From a checkpoint of a small transformer trained on Wikipedia.
Training: a variant of Adam for these matrices, 511M tokens, 7793 steps.
Each number is 128 + 32 x the weight over its row's rms, rounded and kept within 0 to 255. Layers, rows and columns count from 0. The size above them is the row's rms in percent of the matrix's.

# layer 6 MLP down (transposed), 1536x384, rms 0.0394, rows 1089-1124, columns 192-287
size [104  97 109 103 100 111  95  98 102  96 103 102 109  93 102 107  98 100  99 110 124 118 100  94  96 107 101  95 108 110 103  97 109  95  93 104]
[[145  82 127  80 104  97 114 134 110 104 116  96 168  55 141  89 133 146 155 101  99 136 140  61 127 142 191 142 128 136 154 128 212  60 105  89  77 124 130  64  94  95 148 189 131  84  95 117 162  83 119  93 112 156  72  79 102 132 180 105 122 103  75 142 140 132 104 142 156 149 123 145  79 165 161 137 128  94 154 159 110 133 131 102 107 143 113 145 137 140 159  95 124 160  86 114]
 [ 97 142 124  82  86 136 138 184 177 120 119 155 129 130 153 100 103  69  94 118 162 108 192 168  89 127 111  96 105 111 149 135 144 162 113 175 125 156 108 132  85 128 160  52 125  98  93 126 174 120  60 121  99 109 146 155 102 107  83 138  48 170 164 110  77 105 116 138 155  91 164  91  87 125 105 166 137 134 122 156 177 133 175 126 136 162 171  56 144 151  97 165 169  98 147 130]
 [143 136 112 143 128  86 148  94  59 189 126  69 107 134 131 147 134 174 148 109 179 106  52 181 152 223  75 142 124 108 105 158 106 160 144 169  69 141 150 131 101 160 119 205  94  95 136 150 114 122 162 130 153 117 108 141 126 130 137 138 139 110 123 107 150  96 115 112  98 176 166  57 139 111 149 110 109  38 174 143 138 116  88 220 112 134 139 143 150 151 150 120 115 179 108 101]
 [132 179 134  89 127  93 111 112 109 158 155 116 141 111 132  95  85 169 136 145  91 134  90  59 119 131 153 120 121 107 153 124 132 143 116 156 109 136 140 103 154 159 138 171  93 155  85 147 133 120 106 131 150  73 112 169 119 133  97 128 154  90  85 135 175 144 142 135 124 103  97 106  92 140 155 104 135 140 142  87 173 107  78 144 120 222 151 121 103  71 117 132  71 178 177 124]
 [ 72 165 115 117 142 133 153 191 121 145 122 151 154 123 192  55 106 138 124 121  90  80 143  74 151  99 170 143 207  65 129 126 120  93  82  81 115 162 121 103 120 122 101  74  85  88 118 140 108 100  91 103 145 115 124 135 129 161 170  75 140 179 134 129 130 102 130 129  78 116 143  79 132 163 161 139 132 124 115 164 157 140 110 113 161 102 141 107 167  98 109 202  50 153 139 165]
 [147 145 181 112 138 156 115 159 100  76 146 159 127 151 142 117 121 150 138  76 111 160  94  94 120 142 131 138 173 161 147 166  73 125  95 219 167  78 113 153 101 143  82 161 103 113 116  92 172  97 137 136 115 129 100 133 153  94 124 123 142 176 116 177 119 187 142 176 119 139 104 128  92 116  77 120  98 116 112  74  80 127 105 140 127 112 103  62  98 124 148 163 124 135 108 134]
 [138  64 150  96 113 114 128  93  89  79  85 120 133 104 158 118 115  85 152  91  45  72  85  53 109 154 124 161 125  87 123 113 150 122 151 168 151 149 105 145 128 147 141 104 160 165 140 150 106 156 137 160 143 135 141 149 117  93 141 123 140  81 119 125  20 148  82 105 126 124 101 154 178  60 118 156 135 111  69 131 146 127 137 144 126 149 121 172 153 193 185 106 195 130 106  96]
 [ 86  77 118 150 103 115  75 113 125 141 132 108 107 133 164 112  82 108 124 158 128 108 137 169 144 161 143 107 126 170 178 158 195 112 107 143 153 110 113  72 111 114 144 134 104  77 141 166  81  97 106 140 143 153 151 124  88 138 121 118 205 104 119 122 137 179  93  91 137 201 113 108  99 161 161 110  64 118  50  77 191 163 180 106  59 132 169 111 116 114 123 184 118 145 167 219]
 [133  82 112 182  93 166 125 108 140 198 133 123 131 108 159 112 118 120  90  78  68 117 117  71 146  89 177 102 135 107 164 101 124  82 117  92 123 120 139 152 177 138 155 147 178 146 140  96 112  93  96  99 153 148 145 130 134  60 109 177 100 168  99 121 122 125 191 135  95 125 134 119 184 158 170  87 188 151 121 153  95  54 167 142 147  74 133 112 153 137 127 132 133 111  72 169]
 [115 102 101 159  88 127  88 117 113 137 130 122  73 152 105 131 171 139 137  95 126 145 236 176  77 158 118  99 176  96 143 153 145  97 118 196 149 111 137 120 147 120 146  68 166  95 116 102 127 160 116 168 123  88 101 127  95 175 174  99 101 150 110 110 177 119  95 131 138 127 122 157  92 175  88 147 167 144  94 181 153 159 183  97  86 187 155 195 150 182 148 135 172  87 140 155]
 [ 17 103 110 136 185  96 111  89 133 156 127 145 115 124 128  41 112  91  75 118  68 116 119 119 118  37 102  97 148 126  76 127  92  62 147 139 142  82 142 122 109 163 110 141  78 186 111 152 185  96 119 102 148  78 112 151 119 123 180  67  74 145 143 120  99  99  83 129  90  98  74  95 126  91 122  93 171 115 140 150 129 167 153 112  59 150 198 128 126  96 111 155 101 107 145 143]
 [123 118 179  90 138 134 127 163 177 187 138 130 152 148 123 114  93 173 127 160  93 104 131 136  97 113 109 156  77 198 157 204 103 150 109 142 154 104 127 144 130 105 120 112 136  29 120 127 151 110 141 105 142 143  91  97  96 145 158  82 141 117 141 139 117 135 181 119 146 171  61 107 138 161 157 188 113 166 172 104 124 177  77 172 142 104  27 125 136  98  90 101 174 124 166 110]
 [143 102 109 135 120  92 139 169 168 143  95  89 141 153  80 132 108 142 155  83 136 112  95 122 121 156  75 122 100 132 175 136 179 138 102  64 155  83 111 126 115 154 112 145  99 128 160 148  95 160  39 101 172 118 114  97 123 184  70 127 154 147 139 179 173 140 116  82  82 141  90 155 142 147 155  98  75 131 159 110 131 144 189 172 129 100  60 100 145 137 144 154 149 122 228  74]
 [123  68  62 106  79 164  75 150 115 138 115 164 114 128 171 205 123 121 122  97 155 136 126 127 118  88 100 176 110 173 144 165 147  70 114 154 113 178 125 116 166 132  98 138  97  72 146 171 138 103  87 100  93 129 181 115  95 100 135 141  52 142  81 138 108 173 140 120 115 119 156 149 106 177 135 154 200 101 133 136 107 165 130 107 128 161  86 112 159 140 159 109 162 100 171 183]
 [137  83 104  83 109 159 142 135  78 147 194 145 167 103 127 141  49 166 133  93  72 161 180 105 119 112 125  74 135 138 131 106 142 130 129 137 113 126 100 113 163  90 112 110 119  74  86  91 160 100  85 121 127 110 128 140 135  86 152 131 114 173 117 172  79 123 106 170 106 142 116 133  89 149 117 126 200 165 150 149 128 136 160 105 120 122 116 126 132 125  90 179  99 123 133 125]
 [ 75 108 173 125  92 201 140 114 135 176 170 120 112 166 105 100 119 133  89 110 147 193 182 149 109 142 112  79 124 148 135  82 138 106 120 115 176 162 116  99  73 116 142 167 173  61 127 184 117 143 116  77  76 154 166 129  79 163 145 142 141 172 156 160 130  37 139 150 148 168 103 112 127  68 122 118 107 118 109 201 107 117 128 142 153 126 144 146 137 105  87 170  82 180 145 130]
 [ 67 115 161 168 159  94  96  98 153  80 176 115 109 107 121 154 121 125 141  98 123 134 128 217 109 134 171 118 116 168 176 102 126  86 115 185 176 157 103 156 167  85 118 111 129  79 133 178 171 135 107  55 156 109 128 154 106 109 153 157 122 125  86 118  94 102  97 123  81  82 125 110 111 120 120 143 134 126 112 118 145 133 130  99 122 147 140 117 166 146 128 131 122 123 124 138]
 [108  87 117 145  74 136 168 111 120 118 136 147  93 151  91 104  45 115 128 143 115  74 165 115 126 136 104 132 132 173 101 140 119 143 120  88 125 174 134 127 107  59 152 106  69 117 142  90 189 145 134 121  66 150  84 143 148 116 154 204 189 144 155 138  88  92 120 163  94 100  97 164 159 134  87 158 199 123 190 137 150 153 149  53 108 118 134 167 115 133 121 119 160 176 188  92]
 [141 157 118 147 137  60 195 142 161 142 101  80 154 134 107  61 136 136  90 157 166 130  96 144 181 172 178  93 120 111  80 144 120 109 129  72  68 113 114 224 135  92 110 115 124  98 145 143 146 115 150  87 124 103 156 186 104 162 186 103 142 135 152  86  92 144  87  21  60 165 139  82 148 141  96 121  98 142 125  80 134 188 152 130 144 176 147 121 130 125 153 100 145 115 183 158]
 [115  69 100  93 116  64 151 112 128 182  93 160 125  45 145 148 139 138 110  63 104 121 132 176 123 154 142 157 139 142 166 124 163 102 129 142  59 144 132  91 128 160 156 182  83 163  65 116 103 141 105 106 160 175 127 116 111 144 113 116 127 115 121 110 143  94 100 126 162 120 110 114 155 151 133 178 129 186 131 129 157 110 122 126 146 164  72  81 206  91 186 101  97  86  87 104]
 [120 107 138 149 106  99 157 101 105 115 107 100  88 135 156 134 111 206 152 135  75 136 127 111 157 158 103 166 144  99 148  82 115 170 111 150  95 132  82 162 119 167 126 113 106 164 153  84 189 137  83 146  93  44 113  91 113 130 163 174 175  99  93 140 133 146 121 127 112 116 136 201 114 121 114 142 112 137 154 138  78  55 142 109 148  95 159 121 107  96  96 118 132 125 146 134]
 [194 119 143  83 104 180 123 144 126 110 165 177 173 100 182  99  91 174 112  77  89 120 131 125 123 137 145 117 106 116  57 126 123 185  55 146 115 135 177 107 110 162 145 148 133 191 135 110 153  91 115  99 172 155 170 110 144 106 180 165  91 143 144  94 146  82 114 126 142 173 142  87 146  88 102 154 134 178 153 158 154  97 161 134 113  86 119  91  88 119 143 202 119  99 185 134]
 [ 98 169 176  95 133 159 151 119 150  86 110 106  97 123 108 112  87 102 204 151 142  92 113  87 136 120 117 119 144  92 132  74 137 141 205  97 115 154 108 109  81 153  71 109 125 138 172  92 162  96 112 107 142  60 203 104 127 102 115  96 165 131 140 105 169 116 156 184 132 106  89 165 133 105 174 111 131 111 143 156 170 123 165 106 144 141 153 163 138 136 158 134 108 138 198 147]
 [113 176 122 120 129 116 130 159  76 131 158 111 125 122  68 104 122 150 151 150  84 181  83  79 151 127 157  94  63 125 144  95 145 100 131 155 160 101 156 159 131  66  81  82 108 137 200  94 126  95 138 181 167  72  94 142 197 135 144 117 160  96 113 149 104  90 177  82 195 196 174 110 114 113 172 143 141 156 137 115 101 121 148 104 156 104 155 153 127 159 193 168 138 131 114 195]
 [124  50 126 171 140 185  71  67 138 124 146 140 156 201  58 185 112 109 147 154 140 123 124  94 123 141 142  70 105 136  98 168  81 120 123 117 146 120 123 158  65  84  46 140 114  83 130 147 145  76 137 139 134 151 176 146 180 129 141 116 160 103 159 169 108  82 183 145 174  96 155 187 163  90 160 167 126 158 114 193 108 164 138  71 138  77 116 140 133 129 144 174 106 189 136 140]
 [160  87 121 101 186 140 156  86 117 125 105 147 109  71 125 141 135 136 124 171 145 123  94  88  93 151  86 122 103 105 140 122 119 111 133 122  84 107 137  64 105 166 141 124 179 126 142 111 126 139 109  83 158 183 126 199 160 134  77 128 107 189 116 124 107 150 140 104 174 117 107 132 160 122 121 175 155  79 173  96  78 117 157 142 105 185  77 124 107 113 150  79 165 125 110  86]
 [220 125  99 162 128 197 121 137 140  70 168 123 189 159 101 102 138 152 119  93  99 104 150 135 155  87 132 119 140  80 148 106 132 118 135 139 120 118  87  99 174  90 164 136 149 132 118 146  93 106 160 160  94 160 120 158 124 172 200 115 133 141 125 140 158 109 159  68 140 145 172 167 136  97 150  98  83 123 115  85 106 206 113  89 118  87  86  72 153 112 139 165 104 162 192 148]
 [106  98 138  96 171 100  73 121 125  91 141 103 122 156  56 106 133  96 124 104 125 103 113 144 100 151 160  88 142 136 142 166 132 142 166 168 151 191 124 111  88 138 187 132 135 173 163 176 171 172 157 157 133 154 129 146 171 102  63 133 123 168 138 111  55  76 140 119 142 143 136 170  88  56 172 100 184  93 103 131 131 123 122 126 109 152  55 102 157  72 106 123 119 116 150 174]
 [148 125 111 123  94 114 147  66 155 106 136 124 128 130 110 109  78  99 131  74 202 165 116 186 148  72 129 132 121 131 113 117 140 133 133 127 117 138 109 160 173 102 109 212 104 151  67 148 163  72  65 140 181 176 155 113 104 155 105 155 136 182  92 105 117 131 114 140 130 121 136 112 141 127  88 153  99 180 134 107  75 119 140  93 135  29 157  89 154 126 142 135 136 109 184  95]
 [173  88 130 120  93 133  68 101 161 119 156  72 133 118 144 117 161 151 123 141 117 138 137  98 130 180 131 146 109 157 106 152 120 151 134  92 154 132 169  78 104 125 128 172 127 145  89 100 140 121 151 125 149 192 106 151  97 132 171 124 103 136  92  93 130 146 151 132 113 126 102  91 121  88 112 179  91 117 101 105 168  79 169 145 106  99 110 118  92 106 154 114 188  85  99  74]
 [115 111  98 153 167 161 169 146 100 127 168 152 116 209 117 115 141 125 140  92 116 134  95 102  84 183 100 172  80 160  88 176 145 138 146 160 139 158 129 132 182 106 174 120  87 161 117 102 129 107 179  89 104 125 155 128 136 124 122 169  97 121  61  68 110 183 122  85  94 106 214 160 139 182 111 128 126 111  96 136 158 125 173 137  91 154 119 112 122  96  68 147 131 123 166  95]
 [171 113 125  71 137 129  77 175 155 134 147 114 127 110  97 120 103 121 134 126 131 131 138 142 114 181 159 118 139 157 153 171 134 169 106  87 124 120 106 189  98  84 144  49  97 124 132 164 152  99  89 100  61 143 164 133 143 132 181  94  74 144  81 146 102  84 151 141 180 118 146 163 115 205 150 101 126 125 162  69 138 135 104 135 146 126 101 148 127 141 134 103 188 154 136 151]
 [137 149 131 149  82 115  82 133 161  93 165  98 126 139 117 159 216 116 102  88  96 113 101 142  85  83 142 104 139 129 116 123 139  89  29 208 127 181  95  65 161  92 124 120 156 162  80 159 147 114  92 186 118  95 168  95 152 163 158 106 115 111 153 115 122 159 160 173 129 174 159  88 119 137 126 135 102 109 136 101 168 201 159  71 115 120 161 209 161 132 121 131  96  86 104 132]
 [114 165 172 175 182 123 118  99  76 100 156 127 156  66 132 163 133 157 101 141 138 128  85 173 122 115 117 150  92 165 162 183 128  41 143 140 112 118  57 149 193 135 129  68 162 123  62 118 114 151 130 101 170 148 144 105  93 162 163 101 117 167  86 172 100 120 143 159 167 142  97 114 133  98  96 138 132 176 110 183 140 137 139  85 159 199 144 144 138 117 164 128 149 127 174 174]
 [120 144 217 135  60 111 111  79 106 136 112 165 108 105 113 103 160 117 127  78 159 135  97 158 106 119 125  67 143 194 119 178 158 125 110 157 114 117  91 109  97  77 114 148  79 182 103 141 171 142  84 159 127 128 181  60 161 173 134 140 107 168 135 112 147  96 127 133  87 151 134 104 148 117 113 137 147 127  97 143 155 157 107  71 180 147 107 127 124  87  97 157 132 109 115 109]
 [151 160 135 128 168 136  62 146 144  68 129  80 130 143  89 108 123 144  80 100 180  82 142 121  49  58 123 183 199 116 121 111 146 125 195 166 154 114 163 112 132 125 145 104 101 175 131 143  96 105 114  93 143  63 138 145  83 111 171 105  95 135  55 126 136 116 124 184 106 158 138  95 128 105 144 113 111 195 130 147 103  72 132 140 143 101 119  87 104 108 136 177 113  54 128 134]]
# layer 6 MLP up, 1536x384, rms 0.05, rows 1090-1125, columns 192-287
size [103 103 102 102 104  97 103 101  95 103 100 107  92 105 107 102 102 102 102 118 104  95  96 104 106 103  91 100 106 103  98 109  99  97 104 104]
[[141 178 110  89 148 157 167 133 173 110 122 135 137 142 147 181 175 124 156 111 151 143 139 134  83  69 137 151  94 108 102  82 104 133 115 115 152 129 189 187 155 108  95 134 142 124  76 122 180 169 143 148  37 120  96 107 174 150  81  75 104 108 167  77  79 180 113 172 104 100 103 155 139 118 133 156 119  90 164 113 142 147 148 200 144 163  95 133 131 150  98 137 153 110 177 143]
 [ 84 129 142  95 112 106 122 109 123  87 127 142 166 112 200 122 133 122 137 145 114  99 123 151 120 132 140 205 160  67 133 139  28 111 114 148  94 158 130  85 124 131 122 108 127 156 122 138 146 133 101 115 111 117 136 141  66 109 141 148 169 168 105  92 117 151 136 145  94 135 132 155 187 113  81 147 159 134 140  64  75 166 123 151 155  58 103 197 140 145 102 161 158 167 142 104]
 [ 91 104 155 118  90 109 224 139  77 122 135 104 141 185  94 129 148 123  93 135  56 161 110 173  53 126 103 194 108 105 127  96 173 121 129 129 138  73 131  93 134 122 132  99 130 138 113 150 121  98  87 130 122 151 140 145 162 176  56  94  74 185 108  90  84 126 115  81 151 142 126 148 101 133  87 143 133 120 151 116 100  94 135 106 116 168 116 152 142  92 161 138 152 133 123 113]
 [124 101 144 107  82 116 149 164 111  94  83 129 141 112 153 182 189 150 165  80  73 112 169 180 136 131 133 217  92  81 132 111 134  69 128 100 115 113 134  65 103 157 141 141 173 100  79 134 116  79  92 107 140 181 156 139  27 142 115 120  80 101 164  52 107 173 156 121 120 144 110 188 129 131 109  82 118  97 163  90 102 123 125 144  89 120 149 115 123 155 104 175 144 157 112 111]
 [110 120 161  43 126 150 150 113 101 107 110 134 124 100 114 158 141 153 143  89 135  91 127 222  78 109 156 111 106  88 136 135 114 141  83 118 119 140 151 113 149 105 100  96 155 105 170 251 148 101 161  48 143 121 141 179  78 150 127  62 140 168 184 110 134 121 128 134 146 196  83  76 147  67 139 132 147  95 107  92  53 161  88 143 130 141 180  89 135 142  83  94  82 119 141  51]
 [ 86 168 118 135 123 109 130 160 151 157  98  87 147 139 123  99 141 144  37 180 106 178 112 147 149 163  52 151 106 122  90 128  87 111 167 145 159 141 136  39 138 126  72 125 101 155 134 138 127 112 135 114 177 115 131 112 133 142  92 148  95 160  89  73 102 136 111 173  42  99 188  89 101  54 144  85  96 136 218 148 155  87  73 167 102 151 151  91 131 162  99 173 172 155 136 108]
 [221 171 168 127 105 150  90 138 128 128 116 179 142 127 137 165 124 141 180 106 128 103 109 180  99  77 109 145 108  85 153 123  62 113 141 114 119 150 140 124 128 154 148 174 213 105  32 125 137 130  99 139  39 104 109 179 124 123 104 152 111 126 132 118 120 117 133 147 109 151  89 132 136  94  72 108 131 133 136 136 106 155 119 121 197 126 135 133 186 100 123 133 113 137 136 123]
 [127 112  93 162  88 104 126 171 142 134 102 110 116 135  86 109 172 104  92 142 137 149  89 154  81 123 133 101 140 125 131 104 180 102 110  82 161 139 131  84 140  87  88 154 160 115 115 159  92 128 104 117  97 105  89 104 119 110 139 103 111 101  88  62 164 218 103 116 135  90 146 143  97 141 157 121 150 101 115 132 116  96  93 128 158 126 173 157 153 214 133  59 164 132 115 196]
 [143 154 153 176 142 125 135 115 181 102  32 125 135 164 150  92 121 141 122 119 142 170 180 120 177 101 119 131 119 167 182 104 123  99 174 113 101 126 139 156 122 158  96 174 154 138 103  88 113 105 138  94  93 198 172  84 176 107 153 142 126  99 134 119 133  70 142 146 118 121 100 101 114  69 128 110 154 107 148 108 160 104 186 124 146  97 178  76 129 111 190 195 178 140 122 123]
 [195 143 164 167 106  78  96 139  86  72  99 114  97 165 102 124 148 119 175 161  72 161 116 163  88 150 129 159  82 155 151 151 148 178  63 131 176 108 157  90  55 151 161 133 140 113 108 130 142 105  84 152 115 106 135 125 147 178  87  97 139  88 159 118 101 124 177 128 144 137 160 103 193 118 121 158 169 148 179 164  77  90  91 131 123 119 144 131 222  64 132  94 115  72 130  96]
 [ 99 112 187 160 161  53 134 159 137 138 149 102 183  83 147 138 147 114 155  79 168 123 123 111  87 115  92 143 130 137 177 109 138  78 182 179 138 138 126  98 170 142 112 115 105 120 100 213  84  86 112 125 113 164 131 106 175 131 120  97 111 181 152  58 181 134 134 180  85 188 119 100  89 162 119 113 143 135 158 105  89 126 143 116 187 147 128 160 198  96 129 124 130  96 143  93]
 [127 141 152 142 120 111 120 118 135  93  84  92 125 165  94 111 174 130 171 103 136 152 110 175 213 145  56 136 143  59 101 157 117 185 185  97 119 197 143 128 175 145 159 113 150 125 120 173 115 168  61 108 124 166 135 103  83 135  98  88 150 176 120  86  87 186  99 134 126  86 146 165  73 121 123 128 187  53  91 141 104 108 144 158 106 116  88 158  76 163  58 120 120 133 137 141]
 [120 155 158 145 141 100 157 146 107 119 164 150  88 148 141 161 127 105 178 123 148 146 119 186 151 139  86 172 116 126 185  72  97 132 137  69 157 133 181  94 143 152  83 102 105 139 127 139 150 148 110 134 135 141 141 173 130 116 100  96 141 114 103 138 147 150 139 121 118 147  60 113  73 127 149  84 127 110 172 123  90 148  87 150 112 166 137 148 113  90  83 104 126 122 180  68]
 [182 163 102 162 156 121 123 129 123 139 113 181 113 105 105 155 111 107 176 118 155 200 104 164 154 127 146 172 117 101 180 130 191  97 121 151 103 151 170 107 172 230 119 185 221 160  71 111 137  99  64 124 109 149 182 152 149  97 108 103 133 188 108 122 132 109 143 149  75 101  73 102 136 145 115 135 101 107 146 139 118 146 114 149 145 140 133 181 119  58  89 147 135  58 158 134]
 [110 112  86 192 139 125  92 128 138 118 117 120 137 128 155 116 135 106 179 129 125 150 115 144 171 134 116 168 109 147 116 128 117 112 119 166 123 104 138 155 111 123 133 180 160 152 123 112 146  98 120  68 148 133 168 117 121 144 112  99  77 152 156 127 160 132 140 106 143 166  75 143 152 119 114  37 162 143 173 179  94 133  98 132 166 160 156 211 176  37  98 163 116 109 109 171]
 [121 154 159 184 118 113  95  60 124 135 160  69 112 179 160 174 107 122 113 153  83 151 108 157  83 143 178 103  69  90 125 120 193 121 146 109 101 123 151 100 160 102  75 165 132 112 133 135  54  70 140 121 139 125 122 200 112 141 142 147 127 175 128  90 183 167 118 202 108 105 161 150 164  97  83 133 128 111 104 106 104  68 127 129 133  97 139 110 149 142  84 118  85 137  98  82]
 [ 97 165 152  98 100 113 102 153 123 123 142 149 167 133 150  49 166 176 101 120  90 208 115 149 153 186  76 130  96 151  81 139  86 112 124 152  96  67 121  73 127 166 161 130 166 110 105 191 133  60  91  93 143 105 147 130  79 162 172 158 130 142 175 110 147  85 131 155  98 124 109 126 127  70 170 163 163 157 153 171 152 121 134 158 138 167 160 102 173 111 129 150 113 153 145 125]
 [ 71  94  89  68 115  97 143 111  77 127 127 115 125 109  59 196 156  93 116  96 165 113  88 129 143 149 165 177 114 142  98  94 147  59 148 137  88 107 196 111 165 173 139 146 130 133 125 208  61 112 145 164 136 110  94 203 125 135 105 105 106  96 156  46 133 142 120 119 125 189  91  96 128 122 120 112 150 102 180 139 106  69 159 104 153 116 157 120 216 168 100 122 131  73 152 107]
 [106 146 111 131 129 117 173 105  92 162 139 120  98 117 104 157 145 120 114 115  91 151 125 140 117 107 159 107 120 105 121 103 121  89 109 146 116 136 142 116 172 132 102 177 203 127  86 132  68 107  98  90 125  93 172 146 108 152 116 114 134 149 143  87 127 118  99  95 152 113 153 108 163 104  89 115 157 140  95 104  77  94 102 193  81 124 161  79 142 148 139 122 119  70 145  67]
 [140 142 132 118  95  66 129 129 187 123  79  49 113 150 155  61 184 188 137 122 164 135 164 126 127 155  81 161 151  77 175 146  86 177 133  53  94 122 124 104 127 162 126 159 137 107 111 146  96 114 144  85 126  79 131  99  55 159  65 130 186 149  84 101 164 143 136 116 120 112 169 122 132  88 176 166 205 118 180 138 129 115 201 135 160  88 137 123 153 130  96 138 119 153 148  91]
 [115  89 128 118  94 118 122 175 144 117 110 121 113 154  90 175 158  81  91 110 158 102  70 115 147  98 107 165 154 130 140  83 139  99 119 103 178 114 168 134 131 157 103  97 160 107 123 139  86 113  74  93 149 156  98 152 174 169 112  68 125 107 157 133 151 142 107 157 128 151  79 145 149 110  96 121 123 104 154 143 137 122 118 219 144 178 122 176 137 149 165  96 121  91 171 123]
 [114 116 120 155 151 123 121 193 106 102  85 113 142 114 126 135 145 140 159 137 127  95 157 170 115 196 111 159 130 168 133 103 129 134 152  33 136 129 155  91 119 183 117 139 100 165 133 197  82 159 119 121 101 171 121 155 132 153 131  77 136 136 130  53 123 127  95 114 166 170 159 153 100 115 207  90 136  94 167 151 141 188 113 115  82  72 144 179 144 147 111  76 212  93  92  99]
 [119 123 192 161  92 101 169 134 158 113 117 160 175 116 143 131 105 111 119 103 107 129  92  88 137 102  96 120 127 124 160  75 112  69 129 128 124 144 108 121 130 173 110 169 122 100  86 180 124  82 123 130 177 153 196 109 129 105  91 154 149 126 108  39 128 134 123 148 101 159 119 141  82 108 159  61  95  90 118 105 117 143 140 164 163 170 149 138 134 141  99 151 152  98 157 142]
 [133 162 205 103 182 118 106 132 129  93 103 148 116 116 149 105 148 143 176  90 100 158  94 179 116 171 171 146  54 193 130 102 152 104 153 156  88 101 184 104 137 146 140 142 119  99 137 132 126 106 145 133 122 128 197 199  96 115 150 107 147 104  99 150 149 155 183 164 108  95 105 120 163 123 155 139 137 106 164 120 129 158  99 161 120  73 225  48 145  83 120  85 137 131 177 183]
 [172 150 113 180 134  68 140 100 161 106  84  98 106 157 133  83 150 141 114 153 160 164  89 149 141 123 183  90 135 108  82 122 127 167 115  77 121 149 133 173 145 158  69 155 184 108 131 160 125 108 142  87 136 101 107 133 143 144 182  98 151 151  98 148 144 131  84 155 140 126 111 127 157  84 168 151 180 104 175 151 119 179 122 140  52 105 154 110 100  66 109  56 149 140 154 209]
 [177 119 128 210 123 146 121 124 110 116  56 149 123 128  84  62 137 158 164  95 188 121 123 142 160 143 158 182 162 141 135  95 134 125 103  64  94 131 115 174 123 130 104 139 147 172 122 167 119  91 108  65  88 189 134 131 109 124 102 109 104 137 150 132 154 122 126 110  53 127 108 112 142 106  95  95 132 105 121 111  92 168  75 114 170  84 126  87 121 131 154 143 184 119 127 119]
 [130 178 126 127 158 127 101 115 209 148 106 139  93 121 156  75 145 128 177 114  91 132 132 108 178  87 150 160 112 117  55  77 156 134 169  59 109 138 116 138  64 141 106 196 212  92 129 106 178 164  80  82  86  89 135  94  60 104  83 144 144 105 202 113 148 156 116 166  40 150  94 137 161 126  76  91  92 156 123 128 114 128 156 133 189 144 109 163 156 185 120  77 126 125 110 112]
 [ 98  98 114 112  37 127 129 129 159  78 147 125 156 142 144 136 139 104 100 140  85 148 148 163  85 182  70 161  98 195 230 132 173 177 102 135 132 101 158  50 119 150  69 116 119 129 126 183  78 132  90 117 152  93 118 154  83 159  92  77 134 132  83  33 146 167 121 167  99 157 110 158 129 130 168 144 114 108  99 150 108 148 172 145 145 191 197 161 219 113 151  82  92 168 121  75]
 [102 110 163 110 107 135  89 133 122 154 108 133 134 113 173 129 170 143  89  92 129 147 155 158 120 146 127 120 111 134 109 131 150  90 153  68 162  98 123  99 118 125  74 119 161 154 135 195 102 138  97 116 122 170 197 109  95 121 137 123 152 153  97 126 154 111 126 113 135 229  97 129 111  84 163  63 107 141  93 126 162 164 136 175 128 202 193 115 135 125 152 105  83 168 142 139]
 [111 141 132 115 124 149 149 112 185 126  97 120 116 204 141 167 200 214 123 144 133 119 105 176 157 164 119 139 168 141 168 139 137 201  81 133 103 149 148 101 139  94 138 120 133 132 171 187 197 173 120 107  63 134 137 141  67 114 177  87 157 185 184 174 119 126 143 114 120 198  45 164 137 126 112 107 150 120 137 103 138 159 172 164 123 126 177 125 123 107 106 139 112  73 126  76]
 [135 164 102 177 144 131 145 135 112 135 124 136 105  72 114  83 149 145 138 112 105 155  45 162 119  90 137 152 162 104 114 127 133 125 154  76 179 121 167 144 168 101 118 188 136 124 136 148 139 130 120  82  64 108 128 117 153 129 135  90 118 130 184  52 160 172  92 140 116 163 156 151 142 166 133  93 227 100 182 118 173 115 148 106 169 110 139 203 142 136 145 177 125  54 136 116]
 [173 113 154 179  62 139 153 107 182 122  96 126 117 159 168 136 121 151 207 133 148 142 111 138 157 108 126 115 163 119 168 122 111 127 118 105 129 166 141 120  99 119  91 141 136 106 101 113 173 138 129 137 129 100  91 125 115 137 130 107  90 154 102 147 127 150 151 157 117 149 103 142 115 164 133 145 152  96 113 140  96  92 157  98 215 100 140 170 162  86  81  55 168 159 140 138]
 [122 131 173  76 111 129 102 139 141 117 103 113 177 132  98 140 181 126 105 109 162 176 130 132 158 135  85  91  99 149 140 150 139 151 172 132 113 188 131 130 122 136 138 158 168 149 103 167  91  86  96 133  92  93 171 146 138 201 109 169 170  72 146 105 139 126  96 156 117  93 166 116 149 146 115 166 120 138 122 100 109 160 180 192 113 156 152 125 119 195  84 122  93 128 120 139]
 [ 98 115 193 124  99 111 105 165 141 122  81 129 135 144 129 170 104 137  92  84 113 171  61 144 141  94 124 164 106 111 141 134 140  91 120 171 138 140 151 148 101 117 117 155 173 118 144 122 119 100  63  99 157 109 161 145  73 137 134 112 169 170 132 132 138  96 109 185 109 151 130  85 119 123  66 105 132  90 109 187 129 100  74 130 118 169 204 136 122 131 134  98 111  85 138 133]
 [195 142 131 127  97 115 109 110 161 103 112 153 163 125  86  97 174 207 114 137 117 101 155  84 132  55 106 165 154 130 102 143  71 135 121 148 105 152 171 122 100 116 196 134 165 123 111 109 137 164 124 141 111 120  96 135  62 173 140 155 148 124 173 132  84 147 161 117 118  85 166 173  78 115 140 161 174  43 160  99 135 175 137 172 195 170 104 140 141 124 126 126 144 145 194 154]
 [120 195 134 111  56  96 146 163 226 142  78 151 115 153 177 149 170  90 151  96 142 118 116 177 161 179 124  86  95 114 140  58 107 234 126 106 112 147 138 124 129 163 132 105  90  52  96 147 107 142 130 129  76 104  94 114 140 155 112  81 142 181 194 109 164 118 177 190 130 147  79 144  75  77 161 159 128 151 125 190 137 116 139 173 118 112 152  85 125 131  87  65 120 144 173 140]]